Weights of a small GPT-style language model, trained from scratch on English Wikipedia.
Size: vocabulary 512, 12.2M parameters.
Architecture: biases, tied embeddings.
Training: a variant of SOAP for these matrices, 512M tokens.
Each number is 128 + 32 x the weight over its row's rms, rounded and kept within 0 to 255. Layers, rows and columns count from 0. Numbers have three digits each. The size before them is the row's rms in percent of the matrix's.

# o: layer 9 attention output (transposed), 384x256, rms 0.142, rows 26-63, columns 0-127
# v: layer 9 attention value, 384x256, rms 0.166, rows 27-63, columns 0-127
# q: layer 9 attention query, 384x256, rms 0.142, rows 64-78, columns 0-127
# k: layer 9 attention key, 384x256, rms 0.142, rows 64-78, columns 0-127
o26 102:101126126140159100114124094124126156087102160116135133116116100109141084144070137182144127091185132151064160098153115081127171143150179124153152115140121172180134135123113135151106168128144157119168136134163093095154175122082151089145113177127166138095125185080147109163122128150027125148144113105111096106074163103141133118137103110178083128127143142129175131071150170067124109093072
v27 086:127179158109166139194129118099161117087150074102128163178121111112094111098083044182113150123119119108171101126154135091093100089137188138092136129140125153146136139163101106142104115135113166061137108091188123150185088091189113091160175143150119098136177160149145069128164158094172170122134082162096097106151161093111128113106143123097083116108225104131163160159162107141131098134144
o27 088:084142191094156102147174136145115159140093077101149124195167149071113120157142060125131178072142140114158131128110121140110114098085118111149134134136087119104081148064119119076163149143128094185145101029122160148121121222075082117133165130119118116133131098129104112134122147124054115109128137183119121134162167167143128148176137102111088156126113084112132075101082149159094150133147
v28 085:133154118174147112133107104119109096160141097145088080175100167177135132111133130080175153145109166116160091108106127102145153128139092141164153103161169094133117102151082141121112109145079069114179085182140127220136157090073110115104118156206199058141159115170123129151118122163153111130134126105137111112105134129154113137145165091102162112081164139117093143136168123182103084190177
o28 086:166123164089151125098141047141112144132129108110142060158092159104084204121112129160096113146152091122136168053165120142053159137120124129079102113151103102130117142148132175120099154099124130101090168092147122164102078130133142132151192177098083109087056125159120151144099150114107181141141103120056137137146108159086127092133148135142163151155128132141125119098164127084069160115132
v29 099:145146162146114080107109069168151128128085202137089123082131143142169081088169151083090100073087127144104148091145141175123101108168178144162110135128128160092107137132120098116064137116125153153071172144157153088183168111123106150139139123178137145165126041122156114134149133103129128092115083088152127130126158156127182138101126180168143126106156125155110142096168142121138158159177
o29 098:155107161113132134106122151128137094121192134141082071085110100180155137135129175152144115150131094108164079111123056101091134169043094134152113153114172095139101160116146088149215093111166090120125130130141116152067171143119147140182073142091136143210118132125101173105153083165097185122086116165111175134102153130128085075193104111171141137091081143142155116141090117147094147090063
v30 104:139206205124138112116181129194150138234143081111115072079135079144073070111161128045113218139110164100130077137147124136127158117140147124142147097130143124160140065095089059091082138101065119141139126156142143130130097146114135181135107163111228190134157117093110136147130170180172132112052096143169124148179123125198115154106127172159107092161135070149140110082153106143125114117120
o30 101:163139144146094121139148133077145063091089121136126109138109160094131149141122124144105133145156116110133057107089117120148138110090135109163096149127128165072093126126165160131169067057137149078157073107163151185135148165142172067143111177130098147129137125150153177073140159152093173115145122102134165102126118149161110145198144094083086156141148109159141155191157105109083163089129
v31 098:117168163119151098108143118126172095066103161094113142102154194147109054122131101121131118178104126156097098104130115163155217068088094147152155069138117131164158161126156094106127127081123135105157082089112115092111115120098145130054137154132095120167063126123097068123116193086144065152081156168167140054120208121119130195071072107093079136168129143128157141194125184090126119133173
o31 096:148099123177097122096101080148174158171195128116121100120108071160132156129057155100160111103082094161152180146087136112137081207136117142171129120110105118115140158127161111192131091140105105085128090078098208159136128067111099170175179180157193121109155141185124126155084098149172111141162119180159143192079119131125125104130142115164112110115112134099121132053146076172206089096111
v32 100:147103136110126187123126129192128144126096155150080108165133158131095102144128157129110142132081120112133180123105122161111115144114102152201120116126116179149141049195089093119180127128105125108085144120135060115121133201112139111113113156136067115158129073152159121153146154124153086149114112151139148132132113103092109174037143121089094121118083093169121180155161182132103178130194
o32 100:138095095191094150113123106109117166108167168105155195185180074122140123100114155104130157105126144174162171168166163134078092096103115115132160108179200133165136134092146178113113140086092143127185152173170139144105124108101119217175187137201146123098070168147085177120161105147103132157174107154104134064098163128155122123127119136155121097119061136076100124119100184094168089160160
v33 090:116088213093111133081105096089144155139141184103144149133100047078126142121143085163115115172113119162128083082078157100127099180132139082141096132122119146201173109171055113141162049197057145102148178149128153163140160136080156094149067140094095144148158089141129133085096186156156091126113076140101132137126102096096110081151093138109124137130108175129190169132092119097142194120145
o33 091:163127091143099174155124163122114152128160069142123163153136144106145084088102128106128162135166150176163044155103118173175173084116128140110175180146113117104161096084179085133064177098165093139166169138165137192099108105140191176047167077100124147108153146129069191147115091123092124083143128121112171097172147169115103131110100188109099123150103164127087132132085119136040125147187
v34 093:124132167099179141066142112159198099122103127129151105126117089151170125162140146114150104126157082159099099152196119104148136068139159109141094119097083155139156151106142188066117125149102117113123176144130148141111078176122052130081094128176131104138099125128179169073110139174170143143134072129134051146073114153121085051167110143133181164206113095114116184119101135108102150144106
o34 095:106119145150101060151111127182163075137123069124116157173076121150109142135093109157133111149083149158092109137111164175114096124083145156127146088139135149140167139061152114127144161072102219140130133169095127094127125117148149095084110140093099148222191137125137128114095131128181145135110168080117115150160161117108120109121149122137155110094167120146177111095120131127102149126089
v35 107:211111158099167130079147075158167184116153128088164101128131111094165102131102110183155114145122170125136154171125163130134169111142115132146179071108125095063140162125105091196145146111149105150140169106091118130063170118163225095124142129163130100182108055128190109151107120115155135096065162178172118133149114115146143098109130080182103102145074173211167187110135088134092079086204
o35 106:131132151126045131133115139137088164076107105151153111118087095170138079174132139150113091048132101161095158046154192151187215141113077128128110093178140204121101148138119136140080061122116165107104100132155075129137159121139106147145139122159104126035144180174135110097144115185140105145129150093193151092103097072089115159113115136144119106144137146104105149139077147126125168119123
v36 103:113104141163079110151098130125118134147189083092194131118125117206136116127127126148077111167073132097142158133120130196098169111152131160138085118135106161129120154116199182147127100159105149110108074169087217065171125122101131167126144111122130174125124166104128153137133131114148114159142146132164164116149118115076128135094088139109096086122144148048149129171021137133166122069096
o36 097:129104146087153106117074196101156153092129143193119130057139172123107147201145127145175083094091151162087170097174091100182083073174189107139110105196133148117160142104109101096127132108115122150121176128121110131126051141126132167088140123087151114125127102098150129104140115116146122154184150137149082109105122158080120103150133123108170147097079172118101116065136096111117101129146
v37 105:121128148102075132114119135129128103149190147151115166140070117154106136153219091116139127113122123076179109131177098083095113131123164060117161153155137166143109141135159122156191066136194127122141110109115132177117180073124115146132096169144184169149123095102119172142105066113084165119154105161105198184137119141058135063168161151140132125089135137156137140129105133114060150086100
o37 101:140153102148094128142094121150095145168103123067115135085100134110088145153167125164122083032126153093112127155195125090184156147104113169106128159126124144092129161195119091126078111185123114109147122149131148155163153169157154109117136086103162078118126110128167149172125173146191097133142118153100132102155122097135157154142169158119127131106152119128153125133106110159087116189144
v38 091:178169144143117162118106137173143141090144187101122192107092084106120168150159071143121114124094137125159124059082121095164190165144097049156127188153101106103157128067200119102149082111131138125139106146136209145164105095081151117094106065122135164139176127114148111129119125141055114117131162143083197116125113113093122154124148167044104099149171139141123081149182096111119089130072
o38 086:083089095121111124149119107101144151123173116161103149162088164135115107131156144181101126041115151131150152153140078104167126100139122169167098176082095112109084145153064115116104185101158124159119168107129162091118113183152151130143117126134173197180047169108141122162157123118189131121141123159185126171105136171150131140140158174123120158098100137172119172147180097147115202126210
v39 090:161147096099149108121106139124067146131142161069105129182089121111140164133174186071152139182121083155130180083099127103091107123117120108074136163156093130117153064079096100141109169181149149139092127131164100150112107127197137045135100138072159188111155128126133126171131183119143130157175110141113088105100119129128097127109091142148088139160111111131130117145177103197131123132170
o39 088:142110096152193150111120152146101148169153099135136112116136152131084105142143177109151059103141142092114109165098126137092212141085157108131157058132143124034053151074106141080122144180099155180161141135068164154096119130140105111059099141137155140164131121050082152047135115143135111060117093097123150121112130135100134148155154135078164120136155140094142119096094142109113079142143
v40 093:120194178149136111134109138100108091116122111198098130172061102113146138101154184138095116110133140190071136141172142183166114095132184105112121166117106139184181078077035076174134139083197153057122097086132133137109159150152126118103110143122147130140087114155146130128108054129133154136171186125123121179100077078151139120105150122152165115152170124132130132145154113171146114096146
o40 090:104175105073132120138113131164140162152120137113110146075152116122130102111098187122141166144128079076140153118140151121082117119067139183147146126073179156148116167143099172125104093145129101129132101113051136194133092138100125105114165120131162157142124105117149184140147156086182144081069130138083164149164116112116172121111087149122061129134164045114095080087092128096110128083057
v41 101:074129133094158160200153168074158097083131117135093139105166092119162144139091191107082124169130125154128141061132180121171137147125164077103078106102156124146132110171128104095147134112058140175187149078152112167102142121083182065121109099103099076163118112193064116202128128182120171064132108094116091113086137146120157114082129151159168195087174133107150148089158160133078150136091
o41 097:106107098130121109098066124150120076157140114107111071167039164150141109120094133111168189132154142129198150142065139123102112153139155094143119148158150099082174176086149117137117157189201145129164121135168125117097113138129108118124140129152144165107133088140161137052140105142177117139069154135127158122146108154180161116106126167099154109136142128150108131141079201120141135165170
v42 090:095128056207119120138112106166088140130168109082158099126151146135090126160082060195053082153093133179152114116123210099119055096107124200099160112188127148129117105124153087080185125092099158145148131115126112130133130059095154071167145096147162157111128124122103106125147134101060097152089136105112136079152159123148054091137122110178112184163098156148110156135156137148133189143112
o42 093:176088136117110143109127133104103152163133131147082173165216111065163189141100107101151138135121188111181126135102094170148116195184142106123086105157113092178115156085103147134088078146139134164137124119140135170116125145134166093135105176103051087149139143096147152102121141156164176146196116096085112142162115086182093180066098131097127111140115091166084121111135144135064102138166
v43 094:108102137140116071149140120155123141184157112155149122157139125121133184121167119079104105108130127104133095180097206140077139100175109146103156133120158124170132129141168097117099126148119126110062096115099131145137068152126102114141143128087119163173134088150070083106151123127092136145137161171131107138092130079054111188141160158108129123213151147072127086140169152155077163096152
o43 093:194094097114156156107139145187182153100119117117123134092108094116139125137130130157093152158097123149112107076142128113141109116097154120151073118202135081131074160109144128121141124169108108104167146092172186106144142117129166203192094178109089092157103147119154161121125157075122136080160056125132058114154144160191104111103131128159110084148082062087134135122090119139078101110087
v44 096:124099096076153149158127085094093153064086153101109142144133119128165103135134089104155072131130135130148182072104159157125169133166152112176142116141106146099129152171127164125113180131136159208134143178144128156121097114123102135104103118064141143169101154225120172172141123092125114133171105073138143080111121109192093150138097091160180138102083164142162188150113091057085146102155
o44 096:124149103110119104084143131198066101177163126187089113130116119140166121058161182075112131149164120190180150164171119141105103161155120085156139120087118087166137052065143106102149107134088164114086188160148107155134155112129188030115144148133115105107132186096136104145132157129092143159139093146099140137099071143040119142161098162173149113122112119111160143181147125087162122128152
v45 097:158137145102161113134147143075124095110093133099145175195131162133094134108119109141115097149127114074125127136119175107113176137086167137151094097110122105097148128137103141152142149124105124117123125132080085135165099074110163113087099135154136127147120052056133172109113145127125138193146105044164156123169189106156113180142116098158074078144071169111137129105184136142173127134106
o45 096:089114120143122118097130081144128133168107148132147126057182142191149139127112158114075111158113134232149076111200057109137106165109175160124084171121195138098166193127139115095134075146064137094146070116156128112111107160101172134130149152133141150105105206087100080085145085096130147111171112179061130127121139124101143166099160121153127130112123054122122077093185107184108115145129
v46 101:146119082110170087137092130137171161130103134146095136160135118136119137151043142121151160070163187118124104107098139067150109122157189159144112049099137117077111112144110140116154161164119192092081126202123118139108113127100155064151151131118096123134138166060113189186201086096110119133144189168167165156151075089117149117135141163140139145126126196155110131109099147159166088104126
o46 096:136087090141113116141149178089041066106075119137161106168129119103154114118175138085084126102089130143136089131109128118142179114080095116106103132163146103145135152093113116154095151161136102114180121174111119172160166104115108109169165123089104154109167098108070071102098062119144113105123168159141125096097173185111171123100045131099102138133122147153120113127121066131118109163140
v47 090:068126125139121149149131132130111137087085142165084101134066105123136112150171089152141129159154191110132097091171129106085082162078144152190159157152127161152154185121098120134110147098136153113151131172190123148177156191099145189174133117155155146146141128150112117139126112129118085149120078173084144150080126122110168148114140078097071082169114099119131124141107141129103165132172
o47 088:131125129136079152120176146115140118168152149162127134110153126074086116103108156151129146078157155153096163149099126175114090119138102076151148161103128094164153103157126124090142067148081148056156166126101120119068050102113108107105143083094093189151139075153195156199052102142133096116182181143135114125116075077139130099088150216138167146169159129149190136059174132161101120136150
v48 092:121116080139088145125150155117060171131164111058162165123125144108145127129170073161136103104120179153156087180141083145135147145161142153132182125154140120154155141160120167134110117123099127153116114124123120116054146138148165117146144180175171131133146080152134074134146183062129098117106123084101126176068068130031166198175152111123095103100120119071126090099116163076198136155107
o48 089:148161142173100143119182119151203147117154129160102109100120150058086170122102112106060147087069118138135115087096134110093088121106099122134161152164137126139094141160112122160130158131191090081117107176089080119122153151147090133113126114149187103132129171130147177185136102149115093142131139135163122053186105067101151143181095170133143133125094155107152097098176120140093086149178
v49 096:152123119169091136140107100102151141148167149122175138069126119150109104117151143167132057061143173126150124101082132111108168103083189145061105132081132102095150142107138192184134135122082133079041115107141104128117140110082182133160107172200113109117145162078095112129125105087103153092097127112104068089142075107097116124144134092110126147157127164117064143135124110126169104084103
o49 096:113098143131176089122105198080097146168115173151068142080103171125110138188122098126100140144055098139127098103144117163189140120133082130133149138121122133082102082136147107123164132104156149196109143110108142100142124140115131157139069066111134105142141061154167135173139089134097170116138148136115158097169117093175155112090058189143088118144168129120204085106130181140083193096095
v50 093:134090116142120161170103152078097207152117219146191129106098148114165093153113175131130129182113072183154147107100136131145150126129119135106073123130111149073134151103101153084132144184116146192062130112130088082156098173074144210063111197138150139170148149175155115165098119130150110133114159140144125156124162149114155115108084134099137084094136138185083109132139111154128083109145
o50 088:128135152088114109152142124122102138110141121078101158175157119116156102113065185119106168144182141112152186099163155146126167198089191087122178109120177158135128094127151068154158173081101125167117173138166139122108179110085128138152156087115152095133064094173135137119124106142152108080118108131147118065123136075102116047170112132096089111070123171162140144094138163103193136117101
v51 099:074208085183108085159149108145103146178135170122149142085046094156118101163087123102130156139131122084093117103102130159157130026105126159192145163100056119183141138094149099106198104096162043128115124146141158128113189163097111131102084116136145145139139149111152114174126067130121153144079135119194164151170131134125115133114073086125137132143070142050147123135143136136139134156103
o51 094:107106101134098124124145187156125120062134132080142100100127112079129201165107119122116139144107117105157152163186121100146153113147168110143125097104163117120086101162181096161097095130124209147179080104164141104211115102166173128074177070152097145130128165099109118154093151140124183176150130115105104155078106163125111090106130131157130182151123129163126166106152149156116194086094
v52 098:112158146105119182138077140137121132118144149129110102162149145083135150092107114136161160122166169202121141104140169088141101177111107132110092137080145124116101079143149110094139105162162116100128114105131149126094050138164133108111177104121154063098087074171127171152084168181141165096161101154136148098158100131183117146086111143153146170133153127172152106144070113170153160092092
o52 094:146090077121119072181165147083139118098124091128122166154122105136106124146143129119105139142146120121174156132101124149127134124098150103126128096156174105109122175078060180207102159113083121088148174124162104183122146168178147137185183109089157133128092171118099139103190187141106107152120127087136126079106132108114179124104137097126117160144228080152147159162143138063135039079138
v53 085:179093085093087098125127068152144107122087176091163097163119126133092155104102153117091109157114119091128059138117126181159091176129168171086146168087178150030159102160118120123120109116121149116137127154170068113160158172146103087157151149098132146073096164129146103100136129125161118142180151146169102172154167073162100069164130165144116109151142104157149123179170093066156127143147
o53 084:085177164111192185168135154154158113150193146140151140152105115134147090063117077121094145100157099132131114124084188149115071140103094101170121090177134103181131124137165132120158141165070086169086143140150112174088172067098074148088153093114132129139138130071134139120169160151118221145040090120160127106096101114102128085104141097151209137093173122187171108133117118161104117167130
v54 095:083083103241130114096158122077113172163083211066131137114139138111139112123150157125094137115165164157129130105128159110119202132114170162177148097148084145165117179092139116120147105094145089086190121097126166102131146178085087179083111165106122133140133138145154074167151129096207101113161129096136177118116097158089115135108134106051127130097110162085139121093135179137130139129108
o54 094:094123120083102071142142126153175159109105118148122123100078143086073118178111104122083103119099133087149153139114095111095125183111162129154080147115104140116117050188143116143138180135183083104110070179182103112193065133077150129109127120124117122136122106150109096109112165191147135148064099155147105081103107088092094116153038211158125140107165122152124104097138088093164136161123
v55 104:118120139106094121138096131136090176137098150105176108097104152106080113163164132138130069122130168116134123122147136129153105133157116085160111171126074143101162143099180146166104094116182143121140130146140137132166122089164128115140079121143142153183152224033133091173118141138105123116094109146132102150124114115110081134220104156090104131142130149072126076126135104102113141111081
o55 102:153141079121117166206077125139131136155174120153128114145171122118094099109189136164115155075148105127107073135093043116154131097175158116096115195123064154149069123133182084101094180111075147161156123123123148114076120138087101179109053071131193131155118138143156142099138108109137176185233181118084053128124064132122108133198213141154136126130144069183161137115127169119151127179144
v56 092:151151160168194107092090097094185099075111094142167145163158093156067134091177120130173125074061141121114113165091112143161172133140190112202133112146067105157187089138136141121113120130082097148093102133203109124115163154091153138168109069105102192155159142104142093079095113091077175159106115164135158102091113115125154107178153168139151156130182149129139105134125095066084106101104
o56 097:147200094123101153158109124090153129128158098108118119113135096094177160155123100143126185113140088164093118153104129160161135084128087128091166119115170094087155141155177120114138132102156167087176131125108152109165171106105119083135148112114142157120107137141198115136138092113187149112111158137130169159164101167126092098109072110083151130114089091106129164112108124141097157164128
v57 101:124093112130146167119055127136123143132144123136148108151144174147149078078136144150080099171063090089163133134108178158087124106130095165115121114105148135150094104125105127192143100112077192120088074187036125128131109089186079149139120133179124108111148150184160091093089109088149109105113136119140103146196146112155136164118072148089141115089118105151154085095152134116111174109136
o57 097:168099166149146147166118175094159170142159155121138157128159045120176074120121125137156122112180150134155148076168119118114115216107127164152157157179120174081144149131193076072166131172100075140161115112102085140139089104111161134116133124123120108110117137134093144157092125145097139154124135087149172114081145086153121113155147099180124148163059100113140121179108165068133124193118
v58 101:188114134133126147156107096173067219159086137110157107196149162152113123086097120119068100153166124120133099143132097173125141151110113106113073151186111178157156161139083111167071139137122118158143143139151159097140139224184147139083057123151129187162101179110180158143145134110167118165094143173136155080108052113128125119125114133165122110135101149164121140110138187142164167121149
o58 101:164144142110081158158147128112199153134144170185121125121164081108133101121071130125078089137130089091054170119135143110157137147122076144117125072097128140136152082101152133110169149134141126117115149183152145134136139092107140115114118153081125111127139116109108139129100079093086079170112123109094088153086138116097121072117175188106071149096118176182177045156097172127100125166112
v59 097:061143103100103123105124122152174154188197170131126139107143121149151154186088144153154103138147149164118140139165071096120146111168152135098185096106094062124077129144133113146086095151160075148116059158117119164123118102206099106175124128118157132170090038107090141165122092112124144090138129126148115093097137148131160178161151185123158113107176127149103096121152158058115117031127
o59 095:160066089130120148119129119095112079106109142113127109099149174116099111134146132131165117103108113065148112105119152111154097121125103140119120138172119155111134141098155111153110150165130169083100178074097133088096079112105145155092136150167159098102154177072154135109063171133209092089059164108045132179155198118088112064124145124120112130154143111111108176086174132134133090122084
v60 100:102156139109119089135115195104125128147099107143105131159111161117041123114143101025196147047123150144141177126111099136118077135137134103180159181172123159122158187139139112096148161153133176142169140157053111118146085118058145085112128136125086117156167116140125069133092104150116118184145142133150131148125099077108156073159117150081091122063112128139172108165097126127146117148102
o60 098:101124097107178146147067119129081089119167086079182131116094145066093148165119106239093171148127141127141117135131097113133121117169162133100147171102069083150139119168136097070099095129118129120182145068138118101131138152167146174116133140163168128100115169105099150114167141063130078097157146128120084135115150170089128144105089199105129123143217102121122140111136030139157054110088
v61 098:087089131105114166172069146124150077108117103175100136119158057141050106127081162116138157127165096099144109156148177161145061183158129093090134144111133182151115136145068086128130131148106133148114103101074169137158071134110093147130082148084107128168157094125181176120089113098074097117170151161112194087114093100137121119122135165116162123108137105131188162162153123162079127142191
o61 094:135188086117110111081147135099127138122101092129168175177107137088139090142130131174125096148138168138146141115093073165101161081125113117204109137120180081198109140069139118062142076172123087144142137183197116127107135100135104133180133172096129176137150133150130140167111139109137079110107133143097091170118150119148139125123151045118094081178158113109078124134109061049151106123110
v62 103:113127120077176138143126175088110152106131109092143119191133105144111170063099164156094120100108079097120161109091182080135095080121117137173110084142129163086139085118177131147170130091119145124148191177139065086128086155160147154141130142142117154113086143183145164138075074173100124137170122174099125101154195185143074132162140151114135130106177121155147137117117119188136109098120
o62 099:116117141091106135124096134120108120158095087178073162083142113098142131162117093120141160121102126185143099124182106122109097199141160069154162124165110120162163157118107158078088159160103142139135175130143073209189099153113107129129140099141123142044179075102174137109115144095140081111124094106175134226115153061131148105070188106112173150134165115090114097137152173092121104167163
v63 111:135123178146133152073139092155096156100117095146157105094093176140173101064107192117088154126144104120087137104163081166101173113101073151151138091141073144143143146092130210139206142134114085104099141193078147067160151095061121149164093143138116191132076164140137116114137147131217152208082156086168109090126136117126103128066116141120131091067116146088097124092200171132134107112108
o63 106:146124196150126150104127116077173133122222151138042111113154069113168123114115120117156112095073170179131108139172152140078061188141132184181117131081140175163178104138130117132111105099188162140131105093198128123146167113106183108123179105123121122106141136146133151107097114098129148129145159157121101136144080125159187103171172115132099173081167148086120117137115120138180132105129
q64 102:156084165071202112139123112119159126128115104156121149099162135171136152123132129124117139185110175156095058100142125136140175160056148158130150097039166132124165158169182103163106118145075165105145085180045154151169120164141147149157115147102112161092146102135126135199076127099133097117155146074060175143036105101149141103159119147125120113162187082097094116184170180135141198135119
k64 102:124066163109111119095062033115099069176161122178124120098119118106098189123132152167117122137121128117059118156175153183153104156136115123073111156098128109130137176126160111113079110179089150110138074198096162153162106141196172108189122137126126111109107121124126130129128132105137109155125100095090151126083127100114115127090159160139140154115169126122169137134135091045149088166106
q65 101:156144113182133194119127175112132104125180093089104188170148096098116131119152120156086092115122097162136155133149103126129130128138086088162092146166154132143087086130152120070119167100180144133084089141105183132053125072109059170126113103201144129155101162081151179141077124137176134124156144105127159146119046160127188141141112182183118073183127129103172130121139141156097152120120
k65 099:150104166150080151122130175152149123177148067143084090096113151120157132125136189114120069111100096143119116139141119039114116103094137142143125175120116094121142084114137109156160173040178138117115125094122146094183145127155126122151116148085084137142138116123074131177078172154120124157138161122151173105159034093143143142164176142117085118156105139076134139202178102128158142125084
q66 108:111122145127128137124159049161106140105132131160163053115128138083113127144114162128145136129128150112130155161138142154156159168072136180187138113116149086170173179200141114168106126082162136172054155189062127121100107067140196103131145135070081130101137110077104131197124138151135200128134111152074129080142136085059162076127138103154164117216179112132154085139092140155113124142093
k66 103:088085105134131110156081111147102148160114131108152151120148098160121132127182147156122141064130118154072173187166131102170095145151144111143109094092154160097067107185125128161166192116087123101146106169081083168104089172139148107153134127127125110130148076068092126118128138126114158147189145135120170162124104074087131143135101089079149091226135146066158093153123155168146073171169
q67 098:148088133199126168150088133163157165115120159151103142125155161133163137120059123130109147120115049108121095128120145099133068172118177153114151200094131086198119098098067112204089153148113185101121106152136142035119160143094146172106125104095127163148123161085143154167143159095080138157106121111104128062058114127123110089149097133120176135062097113098162092119144172118141078108142
k67 097:142113139159234180139136121102154088148137098161144158126142137121120083088102106107131145145184141118150086122142176127149098149111177101167140184098153124135138120163114117154095112110131166132128131185117187111127115159096155149039152131141162155184171152079174132071150075075120144113181128097124191114082129141153157087124088134145148103125077153121086088115179123123175129114119
q68 092:098136102127091154037140132133131118169119101155121123163166141143111148134116143114113121089093153126128146094101047069150094140143108056079112198130157111127163120133109132162107069153158092143110167137132063128114137161097200150197133129127103118145104079102111106125149184070141107111078141149088150151106095141157152148148152171135099087126192121132188242117118106150081107103113
k68 100:122154097105064095127109121149129156141139172095080110134118160062131092082101246112142114087100132138158074076069136107168083133095167096132135164102151107168134113088152120116097175123125087088098115142184149182133191114122114105163108111086115128159126138088159129176141142091208099145077146141136098076116159137149168120111108077165145067138199158154188159119105126151120131139105
q69 103:186166133164115139246119083084084099151061143112144169153150144068119131162127104095145143152152137024094096142095104120121144114125149117068127156091044113125156188148143105076150076138055121102115123153143090108097155157135146153134159146129158176122148084150122084122101121174112166147108200103109103061096129126204106124111130107100116150123089128111119104142097152074101156179154
k69 110:101145164159100113142127117117135127113132105102145169132132118100089138162133148126133159123141102098108097110163099175111177070126134109069085112081090080142106133144149042129086171120139151123108102187234159162095138117102152170122157085087116164135095179181144135089145199154069191135118132105110106081094112159108060140147123132097167108090088132145105094118139160078096134140158
q70 103:104174124112152092189208045121099157132173182163147154150188136139157189153152160107117100138128119129092148150131154094108134102119080089131123149110113127091063097084112160086164161151127086129203103125096157099105142106113141109130100075086159068137141117101170124212128150107165135118106133105127130138148096083140146097146151182128065140128137136159154009118146151097179172133150
k70 104:165155173107186071124132132113132184107136146086069134109112141111140129137099138135054133140119093111058117128090132173161149151138170161150175141176153113091070071141146127182192140056158157160109112124122188098120133055203116177143128162111072111097082141161131172065152079094165150092109125171075151187148121115126111132109148129133130100159130186135068100151124113091063108122131
q71 097:074121153120141140099096096148168156111139146093144134101137092188158113127147138093138076110191111182131158108087132129107101131138155162055121190077173187147153152172089089196120116146106088111196074121134127153120149121184115196105114120168162128170152138063092207146135150115156142156131132076103093115135120108166122128146127170106128086210137039100136180149107114126162089134079
k71 101:169110142087173132070097047121157118125131129186141109043137099148151072133127130107177067106158133120121119126094119170147148122120132116150086162094141190107134114175124089156092152130127122206108160130077152179153132158126149143165133124136130130099132142112116158106109083069153111170118112089083118124126111135117136188125161138107155093155194179115164172192163156081107074122096
q72 092:126146130118098102186163102171164110079136124143170148067081165141181069132162107075141189160153171124125169089109085126117165159134142135179068097138139104128149170064141095140134187096126165079132104137121138109143072124154153111197217161115090118125147155150123118157131131120137131184087101145105105140137145144138162138082102125118116143131132154079144140119106068086152168107113
k72 094:127123115053100140092103080091110130162107122095134141132118151190107115157180100143131161114118126110116070129126162139131148071095104149169150127130121120074160152186177111132125152121158107137149121138104163130167150142095126126136191130123163139059137066112130154133071113130189147128084152164133119197153096148093081179092091162064074115140098173183120165120102114117153171147108
q73 101:102162114157134124107114144092081108143144075115153139163051111127096066177116101103181116182162141134125195149103125117160140133152118094106118139141155094110167114127102189148079109106102064180155206147130171140084154157117145132127112134131138186124131089134153185118156082169094085136071101097115096127109142200124057147127127148066161095186115130167161146128124136171082159118139
k73 104:149146132121096137083131124115160110151137132172162152129150113103113100153162148127104160136134164168189226140083079149132098068167114118166120156114148099163080100142055137105095144063120131133177126133137100124124144073168073108118063086113057165177144100110155151119111120056117096132140127080132123183134141199141133144058137127095131109160116128134187119118103139147135120101120
q74 098:143101108145170088121107125179125172054158110162126099071149129138143119177131100096106140113213114107202119115116124099119121088120211129073152069154137147178071104116131178128137118176139107161177137178105167099068151074135132156112130163106110093085152122102139074126136135124128123082140100180124158135191128130163144069112114171172174117097153154160101167088138152054163138107144
k74 103:155129139117140172136134093160108189102103157129077142100183119179099138200072120099148102120175113110154173117140106073165107159107166120073145145155100112125102184153092115167116135155139147206137081121110081135148128106106212106087162166121169132158136126099131120141165072175135143092143092078085158158105077153153134110080158144141128096109145132176126098113115091118135141135120
q75 106:168114092160127137149095113118116089173174132150139162081177157107151112109130139121130194158051077096108199168136143122113171090130178081083194153093122093141050098171091174117098161091107168125126099084179096071138096099140087184104095172108148152153127150110115132082087109094100079119140130143117126078072073139102115127098081124152100103130107134100101087102162153049145124167100
k75 103:186100105156134118130165159120097105135143083129153089074160106117177115167119060139182156180120111111145143122122107135148182136042139135099166049112152118134066151097106133106140116133098141114111096127130130138137181146148153130145197098132124160187242129072074108176088058128094155128089068046119115107058136135156090162130167156116107101133129103124124148140123122087164217140087
q76 095:088150123101154129114093162160081119181148109167162152144152208169065129181136132145135155167108123130118107154166174153188101117114113101204064097160125121120175175132122158180117124137147134110109123132130168145145138097153146146091170127157198140088117099150096129099110128123106119123105129115195060161154066116136171109111148093157130160056127103135119159142087060138057149105106
k76 096:146144101097074143124125139156148118096122133171180142087150108158174131167074170158106152154116058164167158160166082099174082105171157117112097064143089055084145135095136117134137147133139198130142103146084178128074180114103142152091098152133116180119152151100117141152119089144087176120142158201113038125149077161140113113149085077115066125030135082115187160105110190124095131084091
q77 096:186142073111095151113177160096145145108127151079100125127142129164131131113174190157147115101105102118134145131108100164108162160134131184149153084115122129119169134170135125152189103108108114137138074136109168122101123091123187118132130121090188202121142158154078113097078142105164141108174106087160097102138102138152110117186084100188168121060103197111177144120120131155081145085096
k77 100:126105139166078119126167133130124065165173111179111148175091159142170128083151153117134187132080154088117168209159121120103130146101115084084139069146115166113164092102122116132145158101164069090109078130095133147118122065132133104091114141128119123046160117111054110085049054119105096153096076191161133107129182140147135103185103131080117131111153166162121135084171106135145148131121
q78 098:067143129160113173082097101115170146143175111114077177128137152076101173082118116105108131123124222167053073110117090084127175145172090140133126180087046101109078120108108129175159105128147125137163103129150118214120141148112149120090089119166135136155088099180145105124106179126137136166108136100138121140127136111164128149082179187116155120151110111159085167132132117113070104181168
k78 106:111071148099114138138133088109183136146109131053080188131129137107087105217078133137171117118106134155105071162027088133129050104141123131123099123134134095104134128097106087160149065214136062060121109136144118119139086163143124184209084114128170148079141108112177098149130139137062163118146175098120142097157170088111112209110161098113144100130123153158112159118104122086114077115111